{
  "vocab_size": 8192,
  "init_std_o": 0.0,
  "grad_clip": 0.5,
  "decay_shape": "linear"
}
Each number is 128 + 32 x the weight over its row's rms, rounded and kept within 0 to 255. Layers, rows and columns count from 0. Numbers have three digits each. The size before them is the row's rms in percent of the matrix's.

# layer 3 MLP down (transposed), 1024x256, rms 0.104, rows 221-246, columns 0-127
101:148141135124132116181097127152096160099102159156177163139144127161101167121091151091085126141103167123133120164109131119111062160146140122111179098133138205161115126127119135114152092102130138081112167128167087106124138187120118087098105111168134091103148116166202144147120124168139116183149175108090085073165108116190092132181120136148109069161173115125063089166111148091159116145131
098:059153115118161145123199149166086125153066113110109121111137065138140143161134177086104113103061127125182124184174177148135118174113146101128112156125086113178102137147110128093127105125121199148137121152175116193153131159147183133109088144153135168175144121170101081102097115160108102115159078137145185133120093183176105116087156200157149162166100118168148127080160075118106148115114
104:080116131135151154165183159113043152182088117170131165077116109124167179133109098120136114095221142106106153111090146114149120112129177119125180111129118110097136168131099107170123170141076110108145127106176135105128145147103117141143121122128044083145064129126124080106107135099168090180135124094066131164070147133103097156074168145116074111139145166161101184111158190100129152155106
098:157180141119076152056162107068137136145088080113090109142127136088129132113138147082098104089167084161165119097089113144168133123084109190095195147120137143133161078131095116160172160123133112070105134197106114151129197115119157112112096187179122113137138166121121145142156121141075128186162166124152128157061143133108111105074048131157112175157105114144159112158135152114209153099085
105:183135121160190103094108136133159128118137086102119123078124131132113184131138199133115112094151185179055147122157163118087117099117129215112165066089170099115131090125106089156134131011090139087099131103123154116086119136158081115096119169192109120127084168131092151098129177137177073125147136119149077121090113091108155132127180168101086152134162130131146108112113159181175132151148
091:098135125138162102148178088081106192097071117122144094091113098160085124121148149109158088176156073091131121123186125183158111135143083140071106120111123170103183139195118126135134129066102154081112085071109147157118089138115166085152091071137082116113084139046161144146142079138130169079095111175128103120157143114130178081084089101104141133190164071107131148151133141154181119115175
101:132118184089188124139109140116141162110185099154093141149132131106136090119169127110152100209114155130130159126216113112121146085111126203086198174157157143178098121085142134123145143138128101103115210098194092111139150133115154187120183170134108129187066125154151124115117091072122099125087174144086137101078127113175123146102153148114113068087144148119184154105123110099122080141103
100:052138072097166143133137171154096134153162137113159135210114111079155096032119123119109114146111094130147132136190123207080070125151135064136088146051145115124123150140133128108142180166147163131101126123222132088156089183139129115092081132108085141143139114154155128098146108094073105203144135134069101139140076117195190145124113119136110125145156058134113213132171113091137137106174
097:136192145108168150109115179165095169110164110172147121133095129115188143150125112136101113138143109088063114177127051124020109059164137156153114099138103104087163131059169101128179083135101158112136158115140124147137170104112159189162140100116122105161110113157135120136139130118112136093137121091115115116115159107081075077113149107096145120110138118135087129138164192062146097103103
102:102163133128153116115155113202097131145108109114193113202071151128137133162125066070117083114157114104108051149167171113131055156125141104124081168148117155136194065110160167154150125085116115172134159120107154112124162147072103111116097117147133104088111159176183092116094127176149144143110098123133119165159166120144093096209138169157147156143111134106097140146165191137106082086111
086:125141125129145111090188065063138084081098129113159151108134162153104120140071126186128127122097132187127118085166154112184109136164073170110177142131168130125083124176115143129154062092077173127162107052105141126078158062083158137123160157152112103066138137057147045177137147141129061129115155134117150061119109115138155170126115125126069108151099128140154116183182174119135078146096
106:094116146108136161148127121124185137172091161143120136175118093082124156164117138163017133121127118119131107113107165135102125147111061141113173078102131111134134123123128155114130154121132098132148107117097038138128132156175137135155161091126061114108095145163151086089096135070131058162064144093107082122126104113119166153159155126171088086118167126103178081149130129160158133107132
103:134181121148182114094141140103162138117111068138132097110166099105105140124136094127068184166135090090176151140062122154164128065104190191085141108130180094111096119150174138134129161070106087061130126168172162112105105135129123132125146092124111131135109178174171075180184125176129152138171135142087129162132077153129181111138142131144155102093075099201120113103099178142117183133085
103:154147136113087126083154133148110105127077194137144062054129141154122103074071175162132144146114164098094122056107115121153112114153197123188146097145145144098113098164174116084062148117063119130097074079161175105185097044150170090088168109075100130150156141143109108101115118162145086090154111107143072135101131135143162113137115126144137163177108068132110083167160095130128120093132
105:146111151100129085123174120131133073089090125170128174115110098141158047149119126140134123128055091072112208059133141221091120191120133177137130161159104149148140106144140148158121133154096144149118157127132166132165150082100171151125118154093088166217131145119114114153161117092186121095131173129097128141123068176180112138178135125124130162108110116120192049144144119076126078066137
103:102130118143108163130103123138121059115126159120198114122104121148154130111115152144129097130121114237167133193124128101165173154098107128114154109102088125142139083115139119104154099089116118144111192147172163161123136152116127113110111139073127098130149094127114149186144097158162096151139148175153062162129090095132086124155162120080118108103168102115128062122091123099178090162106
100:110198090130175079123117176161068175126081165158128157094052081098086102162110108144193169119146135158105112162167130107171096149164122115149111157081061162107101111109110111108123164139124198101092191089192127091114123130139121139106144115093092135150134066126143137112131169161102147175156172173124116130075111095076117124182146162147156121141121142139162141134151149140160128058148
101:160178147151152134112165103103163104118150112109168116150158094145096135170134113062213084156128075140089164077109099071129155155104119111147122132159151166115112122136184107122143140117106171147133141099160154125178105106172136151121134104068172065138101170119132108109150122144130173152132131122152140140160101051108113129097146170183136130059176126124120158149088165177123087065088
099:155168163132168161114140126120124115080165167082111115108096152108130128107121178089079164196172125164080177145110099138100116080116089115133124158119114138100186108095121086165134075173191076094130097093104149190079129147200119128199099134203152172128142079090056118119178164128107192133164105142117082103118152142098106123101163115180104152175100129163153162082146171090097128091078
097:059040135092191178161133098104158087169092143073169123101109141153136174154137130112161139139121092156115133101148127117123079097071127173089190088124083126143153118090105126148088185143189113138113107190109164145089056105151030098137097147131142148153148110133136100160165126132120135152187135198159170216153070150106127072121096112131108126140122138106129162124113131160115128134127
101:128155149099134165172165106122133119117120146155131092121146144114120132157114127125089126130108070186135122065107072100147130116129149088140150165123147141102124148159125161143109151124147098100166125102141149182184107164177126156129134117065167172140170120140056107139105115147135116071093152097119119126035160169134123164184178123137121071120080121126139131142138118149100089099139
098:126147156119147122143120089110122107154101119068135153164201150124093083158100115138110106209089073137113164207101156123128055130152126094121140170148175131087120143133202134119085144179115065092099149090147168180145107087121191128145112138123174098122128110132111144164125133158135174112095099081150146109092131137140134115234162087087155153118120191079106100128132180112146163120119
094:097158167151181096112143093073145097142078125075164106096140086146093098104090186105133178160108103159076148110078111180114097130048126126149143081157125162161114158073142125171127146155122117119141157128155122124104062082118095118127050123163042181084113106129127133147093103066139121145143102152143134125163132150119127154169162108126165099136160136163115138080174126162094162145208
102:167144090202074148118090137114128163165171184148148145143107145134101101148104105161128117119196111102161139074097131206142145095112125119153121116130118180160100171129118128088139155127119207103176155115146111165185187148159119111091103099155138123120074142097095101163136104135136123103103124117149123132135073120162141145092124102085110129065022088132151121208098127150171091080080
101:144102082131131089142135097197100146132137163164081089100115111162092116126189087097116133140148163126118126116156146053124146052116130124070130142133071128152132091119088152111138178103159114100130102187166063097138204142131121117107150136140099162096158138164073168098184109081149223139072096114121088071145080150125173210113133099149136128184153130145117106126068069149152114126103
094:177125156089103111125123131123127188187117142147170126156145109118121163081154127178177138124104128091115089203176117075096091067227100100115160088081117140152154175119097127122094125171107136186138103149158119137161084095146085128137116117128121147198109137179159089143150153126168128113136105126125129140085108139144150164093097110085093145113128099103175118179090121125177152124145
# layer 3 MLP up, 1024x256, rms 0.104, rows 222-246, columns 0-127
109:102121115179094165091156112119125149161098155155134182151095103153165145070209130147080111142101115100136108077172163139135123117133181145108082163069130140166164123116114132164133145144117116132145134113154139133170099156154136032116091075145153164121114145124129194156105178124114039183073175114171116128119159108098109099126132099126106167113168089145132174109139173150117153097119
107:112082079041046092135110096086160150114103100124160185114170136121096108108151078131115123152124085089036054146105116155134140108044101151135091142126145082112120125073117152196167097131105164085117110096112158106182124109059119161103063086154182080146109160106136122144156152134153121117128115105146103115063136109114148121142119114087141149126113169172164173170112124130110160175107
093:059101147137227114164121168127158126096112183122136107099104152109072063115145085065106099204192140137091136082155134128122107204170084140177149135119141140069115148174199072116078138114141134147109132149122127117076161096087174154142054118147098101100155076111097125094147157142142125141152162122099111146139179128102096098172080163060131166128113128134087155136139158098130169083152
095:130175153098126043141215155150098125120136171113079137140110090121088129107181128106199150153146135158106134086169145110124141118114106101119123131103128097124153200156139213123093119125049142202142089168165118088156106093128122066117141146140102151104130102140091096114151162121123108122141108096149152171087143144147150154170165140092100153125173129142169145116142108127127098123088
111:119128123133089148105123104152111125131093141164082084087144122119122122130089162089102092132112107107149145124119087122091141150133139123107149097122092186152124178158068142133133139104136130123122129080118148171099131167099145165158105208110105135108076098105126150205158141179097096101195091134125116139125068151161151120181099183116181131143182107140097084103119161140051179120156
101:134109118170095089107100111075138125092172126168131135076143132081138164157153134156138069132049188082103140131135101116121097197113141138152130123154090084081142164113115151124185172155069085135148215115140111138118180165087138127067158172179119106155096128121132134139100138144141181110107054176157150107141126103054125154080152152143165171105132120126124143079140153105163088122120
103:141101117140060112142114142123147122123123186162143112122070139025125134119101161076163184074074115113178079127104084097080162136183176117094128130114088131100151115149111148094133126110188190138110150157112135123154110098110082110132126152158173097146154127168114067081126086150133087120092129146075079111137125088115114149141150148130116148149149122145101163111079088144169117114131
099:124125157082151108109121140135091090084081122158146102074055060078176093090129110149118082154148103190111092109112193099081156114075112122196141146181090184134104149123102092166195100164125110134119085138157157122201158073158084133074138109140110132156174170149149124090191172104052083110174121111114089122095126051125097128156124122133117179134131114083162188127148157123126138151173
110:136088102136100146084143182150108090113113077131185115139130155081096086149185105075127153105097154096101107132115144161134145119135088154176110136112125138164217094155143106099174142103212150094125083062145116139187144091186167106145118184126134098086133123091124127146109131089103149107105124118114108101177101187102184116120130152048195132094110168049150061119113166120171106163072
082:162108085139113125096093052122143166137135095135106104084067125106137158182173131157106160130103170125121086132127121108104177133088147068109157071156156161068161140125111137106095066165109165079123058143115077089183160143132108138107082087135094136054076170157144144085151179126102106108101108160063121118143172094086153144120131111165142137164155136126049125061110127086066152145144
117:185118071073127194157122123158157148124127041120094119157150152129111075167228113191071153140105132090124226113105089135150171144084115123109054092171161153076087094150125109134135115130136173179099170117140143107137137119130115152133166108119056124159154135167061112174106064102153111097125152167112111151141137063181125068150163094164106113072188183135152139072108136138095170037120
094:218141090105141183194128160118156119109124124196079134139113104122128110150201141129106148152121070133090125104094171125149115135076152124147074139229161115097106112066146091133145033131156156126137167107109162087141150141106086151133090124120125187191106127093107076154158109072084149122123140104178149137117095143068142141131173099171113154174111167095176113104095139198136127080071
100:105111139194147154161084122112154080162129134142089120161129173110127105166099108131126145157135153097132124111142118174118115145102132153190109071214107217105114154156192087105083100091164129168125087135137131095113090130130134147160152141136130114158160143185137101122161136039114137100226141152137088147125116090131112138114167118092142111116132099132145168087133133112164186128208
100:127107179177140125126118160076139127112142129127118110148141107086158158175117147152183081106143156147170094148128095103092118132099112118109170125170092130152166138184143126109103151155155075102082163123137130100090163198102099152124110196187119120149133105197141155127102124119182128169123089185117085117167193106074151130063146130124146134176146109103081163152088180130135162160091
101:131110132104129163156137137096132147171115170149107142067125121144173113107128113104141109098141080175137108112181139146158122119091075139184109149179134145163140147175164104112129175186108128147141136092118176170144131172053101173120145167092078137127078156109050069164055173091122078119131045150138151107116150159165139148156099124193141100122147159085126137133124119169133126086124
108:117098123131048089100154129128181096157104109103105116159072084169128097157098117136132132140186104104139078123139089111143109110124146137085169118136142120091206149112102138115167178091104210145166102082175168120189088134150099077079130126111148133075110144061130176118124098079096116180150103146069127080088130119135159109129072124087076108130101065122084093129120143095126168129160
114:125120139161085130060103183120115145114103073088127211119163109101142107113139129059149136106114090157100110107103146158143141164090084148110070129096150149174152196154119118137106116133113140146116204136133138105179169091141141134102109098106112086139133127121079168110120166169130140153159167108132080091068131160142142153119146149124131148103154093112108115155088150144148077157129
102:152118153129092145107104146139151155119141167117098133138086153114125139155143173050125105168144137201131129146102112129130063161131125193119156130180126125096095102051133149138187064170110147093092103134104074127164121143117139097161123110169167175143097126112064165080147133178135141109117104103096103095099215112134102167103090096103135138105123150127115106136159131177118177124147
095:077107150167109069178113102188090127145167090113106092108169127032126152138120127136156157152056176165156153161096154169124099108120127115098142186127096152121158163142133178163121135140103092098178135177083071146124055114094091166153122112104119134095089114131108091136098170135121136120187135118086122103135172144078142099136084195108096110111124154144161101131067122120122154135116
104:155095116167118146158086092163159134109091122101140054097114139052150164135097125113097116122166176076120132138100169111143111094189083096113165179128113069183109086143117117121159092150145057106142206123100139173067099119124173132157162129145144089120088083147111118123161146153201138104068118113099132076162153103106138082115155098152138077132105152141119080103114134123196110119125
104:122094122114096133121069112120128126100130094148159127170096164168107110149127143108136126093134121050094154141028108100109101141173095141109099101150094139112117135122034133134201109084103120136129118106117135067089137156132144127105153128148159111107180125118097154124079176134099136126095104076144142171191085119134199127150179102116128167096177128170110126091124138078133125125074
092:084083124129128119111232166157085121129103151106117166128093179059140099109118193146161156097140102131108078087173127149066144092191158196075179163147102114167185147152100138148150153129108122152170098167059163161165165106108123097135125127096123108169148188124124138117054118142142165123146114076127104180137142113111154130090189158192087157146085146144108119130112072166162075149163
104:168098150104129125185106142220121103094071143101135147178152192104116104133129082098103168059143120138149132115132104128050093038096149095105103169097094135090162185111150135117088115150106152194149126120168155096137156094156104134106109042113140107150109100172097144132145121106066139131133069138235188053079181102092087116118098156141121123092157127195118103139084144136114078117145
099:111145152047114131138167143077146185072091109188093145111140156077117160120116096065131097135153165127112081104159120099126115115053160076120137189119148129144084074129065122036128140139095141099192113151138124156124111120141128144193134135115127150128156100129144117133224109109091141148167100135152124127134152101164134086054153050186141103146105127125138091068169128091080158130070
094:098131122163133140139122111140129198086157115119135087214156069106174203115116150179177116149121168093107120078167126141103163147133107087109117140098167113134114131118120130115151110112120160180105126095103155093105113150095138147104190170182107134095153114151069101127181149083165132124129097125113117095101103162119065062147145073078149086132119129139167091117163168177084162104061